Each number is 128 + 24 x the weight over the matrix's rms, rounded and kept within 0 to 255. Layers, rows and columns count from 0. Numbers have three digits each.

# layer 10 MLP down (transposed), 576x256, rms 0.225, rows 421-492, columns 192-255
119148083138176149160119144117102112153150101120125114137151153119087122123135146122114119135114107113086109139149130124169098103174151091153176132117108089099129140142148139138152107125120126
140119119187065121131124166146145150147111135107124175124138121152106137148100146159119189129127146144117114108137157123124130117121148111120112096110097160155118167104206112128153137116120154
125146136092126137157135114143105137161116110118182125154138130129146128145119176159129128080138148103132110174135122159110112134109155143124133093130124116136100209122097132154155124102133143
155112145130117146081144170137121125098141135103131144148135097119141123147177084131123117121122124090141127130209133139139123121146147148138110173126118133100120105135170164090114115095143150
135134136139117123165147160118072180153111149120200131137145124127156134141140107119130096130131102166146127110116074141144125155166131162084143127139159116116163110090116117109108156125159087
128112119142107134114107116094143070130109126103138167130125148113135179139165119129130151139112181115108159183133140110142128110132088124156155106149133167139129119096128180114100127077150137
109126142132137124140176142145117106097118139167102105136121123127144146152125194132145160134141123194132146107121140083152107132102171110110079154157109103114166131163123111104107145165113122
184107190137087099158105144114128132141172149156100122118149143139085119144107089155130135133119133118157110118117133161148139114111081141131117127132115136126123155143153115136132131148102115
106125138140111139182089131075119117077134112111092150149125135154112164139158126117105154131123119076102116146144104093108132112120119129093155140109136167116122095129121101112120146134170168
140124156148122131112158157129109105099146099106165101169106126108134088166120124161112118143123119131142114120080184154165123133121139108061132114099103148129096152117126118095155107089111106
153166129151106122109081120089121149119168166159151128105110149121129117158141129147184091098127145111147138142120145122121097126125161124107085088109085152131138132138123136133092152146126121
156139135073141099125089149077147119129181128123142129109130125165136111088122128147137100105118149117133115126150139113121099142124124114105123093166148114117164127093116155101095123125122125
136178186132123112094141149171108133142137137108117136089111131144125154141158153142161161127118149138150201134094146140111132103155113133173098111152143151139114124122067172132127069124126137
131138115100121121177126133124169137135119133109159157133141159100121123156154110104149132130169160122127133148155082159152164113137116129126154146155131121166105118141085213152138117099096168
135102126113084125163113120122129087113199091107131090120107135141116122095090131159127148091095139112150146125076110110138146125160123138163120139141114154113151159166171172115113117118069106
114184147128119098141121138116095132173085092128125084119132107154097136130125126149135068147150144136135184137147161123090164108139118192114126109141131108105181138148141123149162100125107101
127134138081075131103164143120119112168104174113130074119073103115129107111125102075159107112156140160159136121182131094157145116145144097148142109159101165133122127126093132105118170141148146
086157086116079161104109101123135095141135135092078107139141139117122137093124129129125123174111119178166154136136138124132175089148114139118129119123146148124132120139116112125096102142164130
119145109099145156106142133180101134112105150116156125131155149114125125103106095150119080135153116129139118111156129127171117174097129130209118131185135137137136154092162105128149112122120137
098085123160151171148118138124075152155085124131097153129115152109091129146105078130182119169150143149091125139076165159148100157149086176137123137139193103102093112165121140140123114139131148
120156144121138152179110126159049153147118077149125141102137176094122135102134125137107114150140128175149128125125148139115116128135126132117097139182135122106176112189114136181128111136106135
111110078134155112156143134149134130150136139134072184156140110143154125127132138094168150122153092124111151120131110095143152147118076108161153167135058140151079136082096142094107132113165162
133133099166161123145152138139178122099126103134104099091164106145143128104107169124117141115153083114099169128078156110136148127138139126095129138149085111158059103149129127094125112155129110
114112112146113152118085165119133117145125163094137101130119128166153131106133124128127081116139122140150127123137127174083086163099124170134131124147148123146101130127157124152178140134138123
107093133170143127118123079136126120152138141106125114103142136137125165152163154106103178126114124140121106108113126097148105176107144113102107097112118101126179110148132101133109142129121115
106127084163137160099139148090124087087140184132144131143107144091120109081169085117115160126135131121177133120144117169170137129109142111120116139128133141134125087167112125163095178120119097
118129144167131158071089145129116121129144140148156143137157136147111137120121128110133125120090139136100143110124137113113126129132128131136135127131150147151123114133143115156134107152110092
123169099151121135148116114120166118126113131113136123155133151112123136129086099115113186130105123121110104137119142132127127175112090111153104107180155084110152111116182166062121132143162100
133124113094137115148169155112121154102113136090160091129159111145138178115108150078071140138162131165140133170127145129137119135143163152140102110124129110139148133133140123159175093139098109
134113126125154121114138161105145132163124130096140112150108126120124099146092115129115143129168113157165122168091134134164142122116154159111119133090129109145140144175156137139105147163118124
109100163127167124117158163101134118135102060110103120086113182128116148098065133116159108119124070147167112109172144148146120115133133145120116137159131125104125156146149125118168149081073165
116122105133124135082118084133070093114110112118103153121143115164098106128134102132141131142126150094085177081121140140162154111126145111117100121112099145157101090140125143160123128148150143
155142141148101146136129152073133141135150143138094115210136138178098144121100083115101117128117150144138088143138153100115143082130098103147109148137148136099132143134101111163146091163136081
153107089180139135129129150113158114155153114114103093161151130152099103128131089110130129118151125120107150138080144148111176126141136144138132183109150140101143097155094126104135142129102104
131170088142113125109132143193126121131097132156165155148131127163149116119137121110147124123108091093096104139143113125141129177114104138117151145151111131114142151090121132136159087112126135
125170130126122143139093147145115136112107149139102084100137154134131148142114127121154137110169065143125123113141155114146121133115084136112130105155139159141148088125161148129111138143126157
144108128124150176170155131145079156187123140103149140111135129137131139133118121091080086105163145157145113123114121093108118128185152124145118131108092119126123107137128127106129078136097126
122136131119132091133157122137100152126112140142124134128137148125114130169141134123115096131115121123148080144099128146112119136136124128145130137117063122145152123108119136130119110147139122
155148102102119105132122121102141093143149113114118141165124143138091091189153114113102127155126143118130174130151102159109132107163156110138163149119154150128146125147119141116112093120104157
112137102127143081140110113125141148175159112111146129146160114137127115170153162091105108103111105110140153149129126105115077115117128118104105131097143121108090112129102178130171157130138125
148092153123119138153162158143132104172109126159140121148149106125143106156209132106105157110135166113118123133107147123101161175133105158125101143099117130110156144162163119136135130126142123
155154103149153117118134141099157131138105165156117124120124110182147105106119191164085151084119130157139122119151159092153163119093114123131125133140133144156098131049118114075128113079123142
120131128133147175131125109146105149107149103150166119151114140141135155100117101146150150126141127123124116158162127126078118130124121131155132151099114129133177104105156154103086103157154158
153118118139151174137082124103120133109137097122138109162123143178104125190089169133116147121138174158136156118131141113095104135117132163128176142102136116117098130147141145114126130113108100
134128077127148166109141129150167118171136124112170133124116125149127152124173148145140136120147139131126062146109186060141163117135080161173137077119150128127067110117116147109091120115078135
122132165101126116105120187131125132126149107156177135127117145171134146137130109092109130128127145142134091142154137155118124152145127125129107137107099167153120144104103125123085134117158140
125114086131121086122108117135094140099140095081140178110173146108125133065137108129144140141105147134158106173139130175144116107147107118139082135109106164129103095115121134155096113119104100
122107144123089112153119154173121134189092116117104119082123120132154144097101087131115149129158104149173137180147147088139156123130115106114133122115133121190149139137083116126103128116112117
125133156110194141139128089126149147091082095176157121077153191152125133114125121110145059109115141124134136120117137122090097159168118089125118141137165131154129123112056095099125134104150100
107103125160129111171120088142116138115112120112111121101129146135097108136154142108126083102129109145110151109142101133133130190140119162121103132118182099132085125114097145116089072124105079
105137159113122134155115122115131099096120157113156123185125159175130121110090128156136104126099121121133104165142163121163120172097129154111090146113125121136128125123114096094116109093107150
169188146161166110129104121170134134129121151117126128175111118118150114148113095102097074120137152097096130142163143111137156137103127170098144110124054132175159145136141102128128109088146085
135126124127094109025139108103156142143155132124110098114124145079103136131112129138146123149121124130123140094136115110125132095133108126157142137137103120127106158109126117113093148134132154
153191124108133113134120145115100129117155070103127163133131110112152118109149110127096135154114157147130158112124114125121107121120134145086131105112113140133143130125139099157120127088129167
153125136158131116152136157140101138159134133156114093147129170158100153113143126092147132145113119111107120135094111143178138102108110174181135116111090158165097085151063102074166131117130140
100115139148123142106158137122104137131113113117142122128155118125132131110113134147114128147120171088143169125126129088134139134184079167149106115144116153129145133143147133128126048108095118
142145066144135177113075136149161168146158157116152166146153116087138104121121141134131104084106110159111131132113143147119105152115130153102119097104146136145093142146156109108114170103168118
162151110138109114105150153108125122104119140125121134150166167100161109127096128123140129112136151147145106088136126123116148136133159153147149128131158137109140111063142136190109122111164095
154103147161169142162111106127086131096132197112182127151085092154130108122116157158164118108121139166136144087118128134128136152160089104128118142153124142084106101158136125120081112113145162
131126154111100130090117111124075126151132123145141091138113150137134134155101106099107180112116085091125105139127126121142148118145130161112131100121142105092161110188097139145163153109138149
124133126179143078091160113122147117123111129116131119130115170115123151101105089130124147133146149105157152165109156121147142103101109137108157151142137089076089077106152177106123095145173158
162150145114113151108154113115138139152128180123104134136113122159113123140156058138156122142113145144117156134138122120157117107096110095097115152121143136090137149093179115145151119130103111
130110144146113108125093117104110140121140114144100143157123109162127110148118121144106131091108125187126112139146130121097083140115121095107084100123153096147125130164114152130142131156115121
133115089130126136157121106147133158154137127121118134155149124137126103117123152081115118128133125087173162116158141090127112086097157139158122141085113111162108166164136121161153064144145159
120118112143119138116148113113139158070108129119134116157137105151120124106131172097132107135100131135164148118135167161111132075097136136141112163139163103149119164166134139142122120102111188
113142102104124189144138158122140100125155113107164132174152119096108102185097154162119121128128162127143086158085082141152154105167107090140104100120124131110160103107142126140121155136136115
151126115094127102113124128105128144099082146124163162132174127146134112136129131107104150141121094096141110153068127167150090190147122152073127129084090128095079088082176118111159121116114128
128122106133133108133108127146165121172138145160127139158125103171108093112125172105139100163088105144084138122146146134109132143146163090116142155121113088113156146122146159107104110120111140
162100144129105140141121160150164126132139130101154108124137109121102147104147111104136110094147154100132151159086094114113090146125131165113085096166159133119091130149114123159175118132121079
092139178116097140095143155106118120107140151123128085104121133155116160119123133107172162148138103167155139151145114104157137127127094127134123115150101111118115157168121129152131128146124100
089117153169126124122144154126102170121132092128135130108140072137148142131125127148121155086108125139118173157174090117135113082114137119091176123131164128110116125121135107143150114144091122
137125157139082159140108146068117156149129159161106125120099147095083124162162139123123130107109101131110155147108148110123110126154121127145109113131147106123117136092096160107134072153114123
# layer 10 MLP gate, 576x256, rms 0.219, rows 422-492, columns 192-255
155154143124122105125146147117112162111163114154127123161131088117156108137119122119120117123114140118105114126146161101112162113145162144110168129125139129135121127137138119138122104116104145
140114140118107130090106123139116139144114133158117118086131155125115130135138098150106117143159065127143137133162104123109119165157142084126170113141143091112124106111157138139163147088108118
155119092131158135149167126107078150104117129121112133119116117127122113085080125141180108154134111138113109106118116088147148130106121134136120126154126124119095144071093107126148099128161152
158145125139167057087111099150094132109135146154126122130112160100112139141121096117106117125123094131148125076138149143093115083107180079134187103096113094070138078131130126159094143108110154
128168139129142077092144097145101152148151131133129078132148070120102114102142120092158155106134139143117090122128126135209143138103149143096102111116137128139160121131129071110110163121082142
123149153082148105122106119146162121159139157109153133074111090104139108163121137146139132111125118115147142092166090124134117144106120096138164143158127189109151116108149092119157117106096142
130112141089114142136156122123163142080149076188162116130163123107106128142127143154147154122147137110090130157153124111129110094100136125155113129111139139136098097114133101134101134121195168
116127139069119109120140111100135115132161112141102150082115140153101131073155110161139093102138126167128114144132095120124110086116091140136137152118139114139122145096136087132181132123094121
119167127112105112110162156126120119166141157112146133136117160125127152152111120122122162104138113159147082116134102106122118119123123168098155118100149123121161151124124127126077161066137118
162166132164085156121159137159133119157162142125116107121075120125050078127139155140148136164126131094101127111165117128095161102126125117084134112117106157105105156171160166119117159175119058
096095135125117120080078143152114138142121116137121145099108090104145132098128114097108123133119136128092121112094067123124146122131124132140122103104094143121096117152090119093094101152104132
129121112066105147116146153131140122122129093095131102134106099168102112106093122149117157128123111130126148090083111115134073133137167104109112164104118126136102138121165127164125157120164125
093137119116134103143139126111151142148149131087106113124106160138120112076106121080090117117102140176100111141184136128096164128160133123099116129165136122128178117123095092141132136124121128
143103138184090150104062142098128115159165148125153126147116139140101121109091134185118104133181116107127111121106119114140130149139144078139150091112078131142139095120134120167146119104104096
102157132122143141133110141143181128140113077122131146122135177137137123139141141137114074125103098152155137137101106135146163115114186084135131108156109123061137093133103162199069090142140157
144149119139092110125134116096148142134115095154137104134095127151103140072110108093127107170145108117149143149100127085152102116117118109153150142105145135161129121110129092100116157129130129
101115132160136214156178112142136119142097135139098129151158143163136136128054131116135126125127107149131141152071105109115124117141124094186133115133131128100128177154069167138126151126142125
110159142103104137128128095086128103157158109153129109093112147115163141112136090103145103098125128150093109090157105102080161117123130096137130146128136133138153123129134162137133177104111102
131119117132133112129125137143115112158179156132094107154124138161103112140133103140116117129089143108173139104130149115156103149129089122151170160075128144139119120134112084147121134124120148
131150126163120108121088092154135148142119088116132151109146139143099133108145134053134161164158168131121167144099114136110112132134098117068120121124107136088124088132114113109129139134117110
129112156118141130142126152145146112163125087139141102140191122118140121142124117095102129162119168117172137112131136123105091118126151131106132125112100140144127152117132113162139114129123131
165205143132137119099144162194120104153094121132143162150159135148136119132167151140123118099102134128077109096079120118120099110110127135095127129126128101136111130114122122156124097104138114
130112125143141122127137107164165110163125091130123119155118137156113114098149093130133095140070090178126148138111128124159135112141178145143162152145180138151145139115113132100147109177150132
149201124139143135147167153158138122107100133122119130076092091182132093165128108133136106128122114144123110147144115124157139108096097128145161121173142113100159127111108123136159143137099109
110145111113091112132132107141144100104147122120160138159145113132136122138149146168156153126164134156144112100135148123170104076128115148142121088157116155168122129120153131107151142148113149
122118130091128136099148102108127123121137133174094118137145107131119113102081140123144140159134135142119168127136168109130128148166150124121105138118133108127134148123144120172128148098105116
135144166147114155154123121106125149155088095117102107111112142145108127133123164061118102167144073149108136108118123111099113085171130097093103177133119133134145125153158135118060164111168152
116123171157153113163079106107137116110152136106133112129150153088137134139166143131129161114117126139113132143125191155110118129165104108138169112136095120131161126142114088145123147092128134
195105109121127115120163124145163107117128126129099147130133119129118086119150074092130110103200120148100131176130162121177123136135137116113142144114149104120184093113167090132165138144147106
146107167134139118117105139098098139102165122111157170108108159129134115144123168115124102119138124147140152130126106150098130152146144128139116125164125142092119133101124122156170132113166138
101140133136120149112126100137118072119150111159144147159112096126139127122121135108060123146142095115117154130191106107119132115162090128146154106154173108149135131159130192147162152128134156
094095121154104135159111126118096071102113095087124161128139080174126111156113127087162065148109105166117122135156105120140133143154101149096103133144121081147146126132164168139107161152089111
095159131147141134087160111122154134148124127164089143111094140100108142124151082153124125106150129150139147112138092096121139149130153147107133086152137146157168102141122129145129125141122142
087114129136127101117069115116154112118131136122163137119166133094155118127121114143098121111176155127166177111126092167151122116127136125129140135129154124164109120100136146149126159138136144
124125131169096151176146130139130098157142169083156109124155109088105104127100153173159115135137094106142159146123123134113178120103149117074116133086149163122090122110145125144138166112147097
131139120095115122128115114135143103115140112121135136103149119118115146164148096130171127121139144094095087145143091127161127154116121109102115096126142127109185123120116090077102130131119143
099144184122079143110093084125146135124141109127090139126144130101111158154187099180130149150115122110131138119095123120121145165128103164122123134112103131133124101127116113104137205127160172
112161126151112104115131100099081168144168104115137123117113131122135101121137157127105120106086117130114089079135157162122116115126122135099193122063122112136132159122109187106122119137083159
115158117124126137125125130169125066108132101159136148171146147183126107131165131153105156126132136072072150145117146140129146127125137120188131118130104159149118157110120147134118134129135116
138118108141129113094146103111118118174145117141163128118096093080126132128119118143112141103140117124153117130129120124132166133168146110134154129146131115120089105080123117099136168117088128
129100131141162089132126131176130124117114101150139102091129143119113129140144114134083125157114135178137099151074165121118129119108149158135122168132058159108136159124154102141099131106114112
091114138100103117087118108109148171122129114145167142099152137149123126113146094121107127097116124142094131113089138147114122105156148107098135107104129145128127119127135099127109113161121113
100119177133126123117111115137168136155151045121119125144147149173130117099127149104078115167116117102152128129097122136144132151155157128139118150112155118182161113094144153097163147133143106
157103125115139132140134129151121118150122152129106125096136118110128081153115091162109160125155116140140147130124110167128120114109146155131121118135099171136104149084098137132179138150139129
154163131136097111118141109141097110124086143147150162111161143133109162154081109121111102156091138175149100118128120123136123120113088063164136165143118131117134124153105134128100112154118083
104133115137119130132159104147124150115122130104111158098130109057148129114147113148126138148154138132147130145123137139124106115146105155137165156144151143089148084173120129152118116122139137
142075150127112152138144141129100161140130140101121151125097105092138108137160135121091088127086103126163123131107112114152114153122102143147132143088118127070163071113164106127132147171114107
130143124112143121157119149120086176137101130176112132104216158116090144142096164116120117122146132136143081113133121134157144137137083121096166168112130158129100152097157115106101129172109144
113102151159128107140108150137146118182153159108136112125113094141128113125158160131128101149130141128117159147164138144125112193094111103111139117125123125136125152127136110119115132098128120
119143133147102118121133116122182146098157164139112153137079079144083127100113118125162150173142143136121151187106139115155149142110192100103127152128083137102126119132111166086146115138104162
114131112134175121148133118154154138099098142099136128167157139151105136108124158112169134146151151105102093147171107113116105163168112125169141127112148148117138148192133144165090133121129139
109153117111109131159148107112112143141113161076088145180134064130142142081149158109149146123109167151103132135165086140134106098175158104142151140116137102119142137128092136132136158165117127
157059119113101105069115097115134129092132098127115191157157180054143099070138087139094112136007073094133140152143138115134130110139085140137166113133117114165121129125109145156137159091149136
116119138130166121131131124132112138087118106127176132143110139084117119138123114157137147142142086099109117149132079160146115116151081187107101136161100091122110101157100130153137145144111126
132126177121141127162142161146107138104114132179118159126148154150134134101158111127105106114136099138129169092113098104139101165180135111120110127101116144098204117151112152129118098121147080
125162088130046099107148121117113143156149158097161176120130135099122171107112108095101105148115182128115153136124150129123092104166170110129146127132170148149071107142094095138133165157085153
115124102108103099112134134145094119115146154111140109127139130129104174149147116153187151140153105157072140165095118106133163101134147089116155116136159184140159149132110146134131144144107171
103135117115120136100113126142121094147110129137117088120143116143139082120156106130153137141169120171132151118117104079146145153152114151150124093098135139100131100095148142149137127131116116
110151107060130123115153143079134083117143114151135100146136174121139121114134134127097112142145100107130117109132119161114103139133125097084107144152117110149135071128122111085088140104124124
099081139100130165133125160147147117145177140069110151133157165111139113161148127096122143106152117112107112163142075149118118153107111110142066133183169108162088166106156125143108140180119081
150089149140112111099117143166147122108137113128142099151133149169103179107152119165143148120116110123098129118111123091137141129096114113126101118147101139129080144125117137114119117146134088
098138147146136128104179085139129149147147147124126137111140105110072117113072104104114132104124164148088109150160129129114101115144138129159164110132103097088101187171110134169133114138120117
167135147102146116134090138114074086110148130132114143136132172075119103080098123109164099120121140147108158105143129084094139153120134127139079147141129116150102130123102098179129049116106137
155144111156053132119084120114141159127133194118135146088135108116121118120117120128059116121128130161149070123131112178150110106116132128101127146104152115158147081112108117110134117167116135
080144125093144141104124102111126104153100148127147126146117164103086146104092115158113102172141186153114160092104111092163105106111128127170095126140094131137120118079087120123157157143137130
127123155124138133118134096099113125124116095171136149125119160080116092094100136098139180116098123161092145119109144176119154089127148083166162137155134111121127153129133185111140151083072146
103136112162140100137147158126120146136135080196167129170112143116141160162136092124151177143137147132129091139120139140112113104175158122167154151159130146137129132138100099089125153141124117
158134115118147145136078094133147147176162149116145085114163124099123135137095128092148194082113117148113110130112133077188129179152123057102132107175084068113093133178129133119140136129091118
096132116127137124143092187120123127126142108104152102149126157113126120126142106144120121136161139080146143162142092091123129180159114144098113135129169147122140104071144126142140140164114095
102150108113128147107109128083127129113176117159083151138156168076120135161110079210116130137116088126129125137169147161105110105183104147084123099140090118116147129122120173149145134180128103
089148114105130144116106133092103126144111114135106165154148160142143097094141123129138149146101168157114108109124114104085126161122149116104101101139138169063151130132096144166144127147138119
# layer 10 MLP up, 576x256, rms 0.234, rows 422-492, columns 192-255
116096145087119146094144071142151134113184158136088133135097151134121177153135111129144082134135124145082113112139141120110131100118127135150120123135106107112137142122115102118092146113128117
133121118102135123124108127074132069112127108130120166101173155137119107141142105127095119082152118134107131132132138162153154123099142133124124124138097161125087043111139085097142140137141138
123125110157160174136129120104125137147092125126057127140118122169147108122136114147120124120094104087074144132118144098125088178121125132138129069153134080114108135104156119135123141170105190
151082084133137131152118091122150155106157082143130138136146062144179123171087124118114088148106153110112130118106110171101189130166156151161147122149145163141091145119158144146064072134125121
095163146158096151153128198141118128153076090127146113135109136116105129133157099125098123124142137089174138143181129115118094125162172103124098140141152106131070099128121124110138107120122126
158139152068138121067135095141139086143105108175143140157092159123135114120134126123114160086118151125125164067169119109129115177117137145164094153164164135156115120147183134139131124136163135
158153183105109135138134107119125111114109175127126160131157134092157146132117103142132137110136143131063119093115078157126148111109171126107111170195193120112119086124118111123155124108189111
143164116103098158156108136123114140077147154146100110133162111154164117099098122116100161128079150134099153139140112148065089112146154120126133105116105103164112134089103096150100138124135105
142126083116154118115126134150170123111120116121137090124072117064141167100158088104077116184133102118148143124127129087112149144156154091162155123153112148134120130159112113098088131128152147
165104131104127145121169140146143120142133116055145094135171094142142128138111109145139132135087121179123178159144107096119136127101130142148180102115170101113100102081125134174095135110122144
122125154161138122141128124102154120128100104098097079139098135115148171188123128172120148186112113126114128101144163125114112199182108143107151133142114109121098103146131103107157148122162121
105137096072099108105117167088136103159101148091143179090143129142127155133135123157125123121122144165129167108133137104125121111112137151126116073072135135113118124075122108174118127129136136
134071123148124153142130157098119144158147188141111113102136098133114132127144133143103146141165146123149115083103085082129097137123120122125156132110129100113105142155103156187131160109157178
177120084156117099137172103136093146123158170121156120127119108125126096141116126112140138157162115157145175122134168151137114111131122125188137098101126119152117125097084128141188171119160106
119120131100138091171131146153144122127142120148138146138144134129118151128095131107139142183101130147072182165133101154183138165152114147132134095100130162141123147102126134127140094143107132
151108170128120151162084149121125119132107147160166131188132127143147159095150117089155092136172106136084160094081134116133141148086157157110138111098140110124098163150169144130099141119103126
089153134107129151126127087116086172167130140152145134135108126128181104155110172156163087128086150135136156161135173102126173121147142118121125142139135176096151138095104133095130115103159134
136169151126182132084148122139124120116142132114119129119114155106117129153135162125165133106109071113144142152151122103148151099153099092170108122129126137111154144134166119095083146145148154
111104121150108101095128125120119162136116151130153149109161159128097103104114125118096121047091141110156154098145103145108139169183124134123097099154115119156174106140127155112167139117168119
159148121149120120094169131103156101112133139112093129184164134149164140109122107111123168128115114123166123123139140120139102106144089152128151109140122139119060133140177111162127112116138129
081142120097121107109116099150077165137107139127134088140095128130105116120115124103163106112136116092148137205194151107114137186123144123137133149152184145095136131121172141128072132130105105
117143130137102158132139133140095113180129125101101101080117138157127127154065146090124112130171096146123141142133092149129129164169115105110121085156071120164100143145154152153161164125125095
154136090118146163129147144127109075149149166164115122158116134130156080132112172162149150125123116123152114133142107129111115112155181117138116140119124151139086140133121126153112144179101103
122100149099169154154086146123110127069123164084143139150140136103132135133162107104132104142178146134100120110175138121097102130144133114105115112110144152135171132134144134162097101167152153
163108103106133092119088158159127166145135137109170114120102101136139106144121168104162146135138110107107113133158129143084186162128143090092116102088136078140133171091115120127122124103131117
133125156109148109137127153116177094140148184172120098095128127133133105154127111078144152134128153136133144127128129152156123157158141133129156092126126149123140166127134109122106125141121134
093116152157109109129151119139105141130127140127139159123131100152134151136129076096120162131151154136097109116157177144116108132120126092112110129146119133146143135146139139105146086156118120
086133152092134112127172082120112163131173109107115098129132127160109184099119111095145122120106117199146150098106148126124117146094166127115170130123140163115120140093135136124135194083175102
124095092104168150110144122122144140139114138144122104099121147157149160156152133160098147128113100104123145127158095145135091137104145121107106073154139139127137128104130119081124115114124146
133129080112119137138131088120125106167143073116075085143073134112101115114125086113075158152117135144184144119162130107142131115164145091111094106087123155099126123142146079124139122139135116
137135086134099123086119151118064109115100137108154111140122102119126153128122109124124147127145105136131092102130119137147141085087107104104145108163162171133125124134108095132122113124116130
112141103159120134175126165107124145141063094133125137070160120082137136142124125117142096164127112138104107157095090122110149118110164083125144113103143097122086120184095129141144131137124090
129139107109108141164121133098093169131157098182119105136145161096135122175155162153096163142123125143143115149145077144178112143152131070118121142091137165163151111113134155087122138154108127
108111108134141140129103128122168152116142094131104094132129137168114158090124120114156083142120176144143117104177089155111094115137140074141112105160151094134091142117164159155106126142147122
118176118110156157134115125132118116168146110193144094122132129094140153138116106105167121190127168120145120130127131143109146122125117122105119136159131089107166111136108125133113096142099120
143137122154098131136137096135095114126151188154119186116136122150092121132108120129115120101119116123102169116104088171101105145134155120135168151085118125132100136135105146162148064082136137
117132140134123113170116173126125142112130120126061116145155141139139154182104125123160076132145142111111140125169145146155112131086152153111147071155129145108130141129173126102159102122122139
148096116114128143086121126106145112148086090149112111116164105116132103177069166137109134152131104127121104147129144107099134176115172108140099120113119116147131154120137137112147142124123149
161105131069126185098098121119148151135121154138106121147120137125125174109128138098102159131131135062143142128138164130100141107140138150091154168113121082132098118138122149099110144127120189
118101135118178138153162146139123130143099114163077144098142132128128093116100124105138130109136141133122082170118123120111136143146091149153100142127152110133148161129131166094124126088138087
169157144093133146168107110104125122133147134144135124122141139143130146135156149119133178107123118123157116115140126149079090063160142139145123124148137157112131096158107107114143155125115150
111115124119118169162086133103144138110141154116120118105105131153160086123131174129132113121139131121132138103124155109109149151143128133149133094123102112102144112100136164106114135129121129
148120119114116158114098086183119074135095080154045119137157138119122126154130126099097150137137132156128096102112167098161146097143127111168105115111156147071105138141104141119118122075085126
089121170131125133161135138101116164177099168141096163146110098116131094136162144129110111141134139140133125131139146096114152115132144120156132129126142138134121147133142158133119123120134180
128098122123139083114155092149113134146137179146112143110082195170099111131132109173142127132179137115105124134135146136177120148129097116118152130101109138124102167169135133136125186143123181
150125153156102126111130149155094136124129126104164137133094119119125139140160088110120132153117097110130182115136118140124125119108113175143135121100163091121149142130128113092149139151098163
135115115107114128088119116119106139147167137133136150120127094089116136122093124139132159096086126148096154121148123115120093125174165147136160098137143114128119119129137141091124120092153112
090135151141126168134169118158152155169091155130105105146125149134055104141147166138162108092121120136097110141118116138107107118162146125164180160124105194115079146123149161120121165126114116
148110122072125129132116127115086144124120101121135107092076168101145107134148139116124148105135165130141107141139151116142123138127130109070112147123116167135087134151127103108181154134144171
124135130137139123204131111088094125123127140127152108151132134118099120128115165142116120134124122139112142141125179161136121105137129123147080122097137097158100108131123111165138121117129086
148134127128148143112121129143159125137138118110115148137150146118150138155120086130108096143113119115105149112131129135156136124090164071113109172130141127142117123164172135143151121087073148
132103121097143118091145138167123129167141119140153128154092116153166135110109104140138121109101133115140112126132136138143144132125121127145100114170151137102124091118134113138131121135107103
116132150126123107163088141133109165110115125141150119090159155110156098086107141131080115133108146104131163123151144102180105119082112118118138107109156165151126119105130136114095152139103121
127119176140149111108165135125060101159093136138131127098117144127135138119107143105134153146116057114154147111109159119143140095172090146122150115121074102152149095164163113117156151125150108
117134142100103123142140144159135128151146136129168090156101131144113180085167125116131153107159133121148205138104121114122122135172143123141134127119117114111131137130140137118154119124180124
148103153147145121151123130151134103133122149111133130109177142119149124105126144153109076154085112188172128134114119134130112134135106102105142104134154145113140112158168130107125125127100110
123150123144132132132075093110138119113127136103094115158109126114125096139078100118104114105111125105113138061128131124104113110152101106144100097145112120154109136103119105125142089111103108
108098145133123153139096141117156143160123168091137062116145171124151090172111108136118096074100160139095135090108094141121133116111172138134137138083107103149120172139120161156110143111142161
118143128129136115126198131153101120102100142140107110144109102118144119125113149105135097109099147162149130157162119104155145085132126132098109093097104125094130128119123136140174109130126108
083132115134129142138101104096080113110141151140119120135102133124086084093131122119129127084114175097142167119142116111144134113092168183174117151081110171088131156109109118131099111103109138
157075116118164109123145163145153166174152141086070126104132097127125116109145188132124167152125097096130038142116120119107161127111151106123128116159139122141147117125147117126068125126147125
130184146094153137130119079140147186118101096176134133154129113116143121194143149079176131126094136161121158153108104134131121173161133128160140115103104102167097148146103085100162092155135062
049117158126136132143107113161176118104107138150160134150110105120107119137109107117124123107146136167131145137175144099131160171082133119097110149096090100117162126118143133132123112141174123
079119155126103143152143113156157151116123161110164175134106125125166098147157121114125128069136141108116105126127074131113159102130141155159138152135139152157153085187122107127124130165176113
145092162161124103172149119106078107128109125123145168120122151145155070164166160071145091115159142143154095132116126146146086179106141143121109119116168144090103105117139141144135140167156111
087108086170167136128116182078129135077132106089100177168155138126119101129168156150083104118070117136127098156107106097142085115119132126153137094099100100112099075097125141125106108138120156
136120122147133102146144126130148122127139052169152052090144107151121145155164107096112155139114087157088116092144137107113125117124162156136149110144134124145120128100155109131087122119146125
151127120145125127139081105131145110132170141147168125176144148118107129141112172125127130108138135137157111112077138141115115141156123136133174074139118165138138147132151166118100086100130103
113133133156097134108128128147097136113128071136143169097124090142173139126124153145157130154145101084135142072161096157095116136133185133139127096078133118126081135114140077131137066085132086
094103129129101110142060101124138112130104185132154107124150147071139110120092129113126151113138119148157102132108078108119142144134120138116147110118147146095149112166139104110129084136161160
096138086116189124186132151168142111145156142121104129145173121164156104144113107099128119109110127118127085118142112152099122195134130156112144053156146095106142137166111115102119125160161155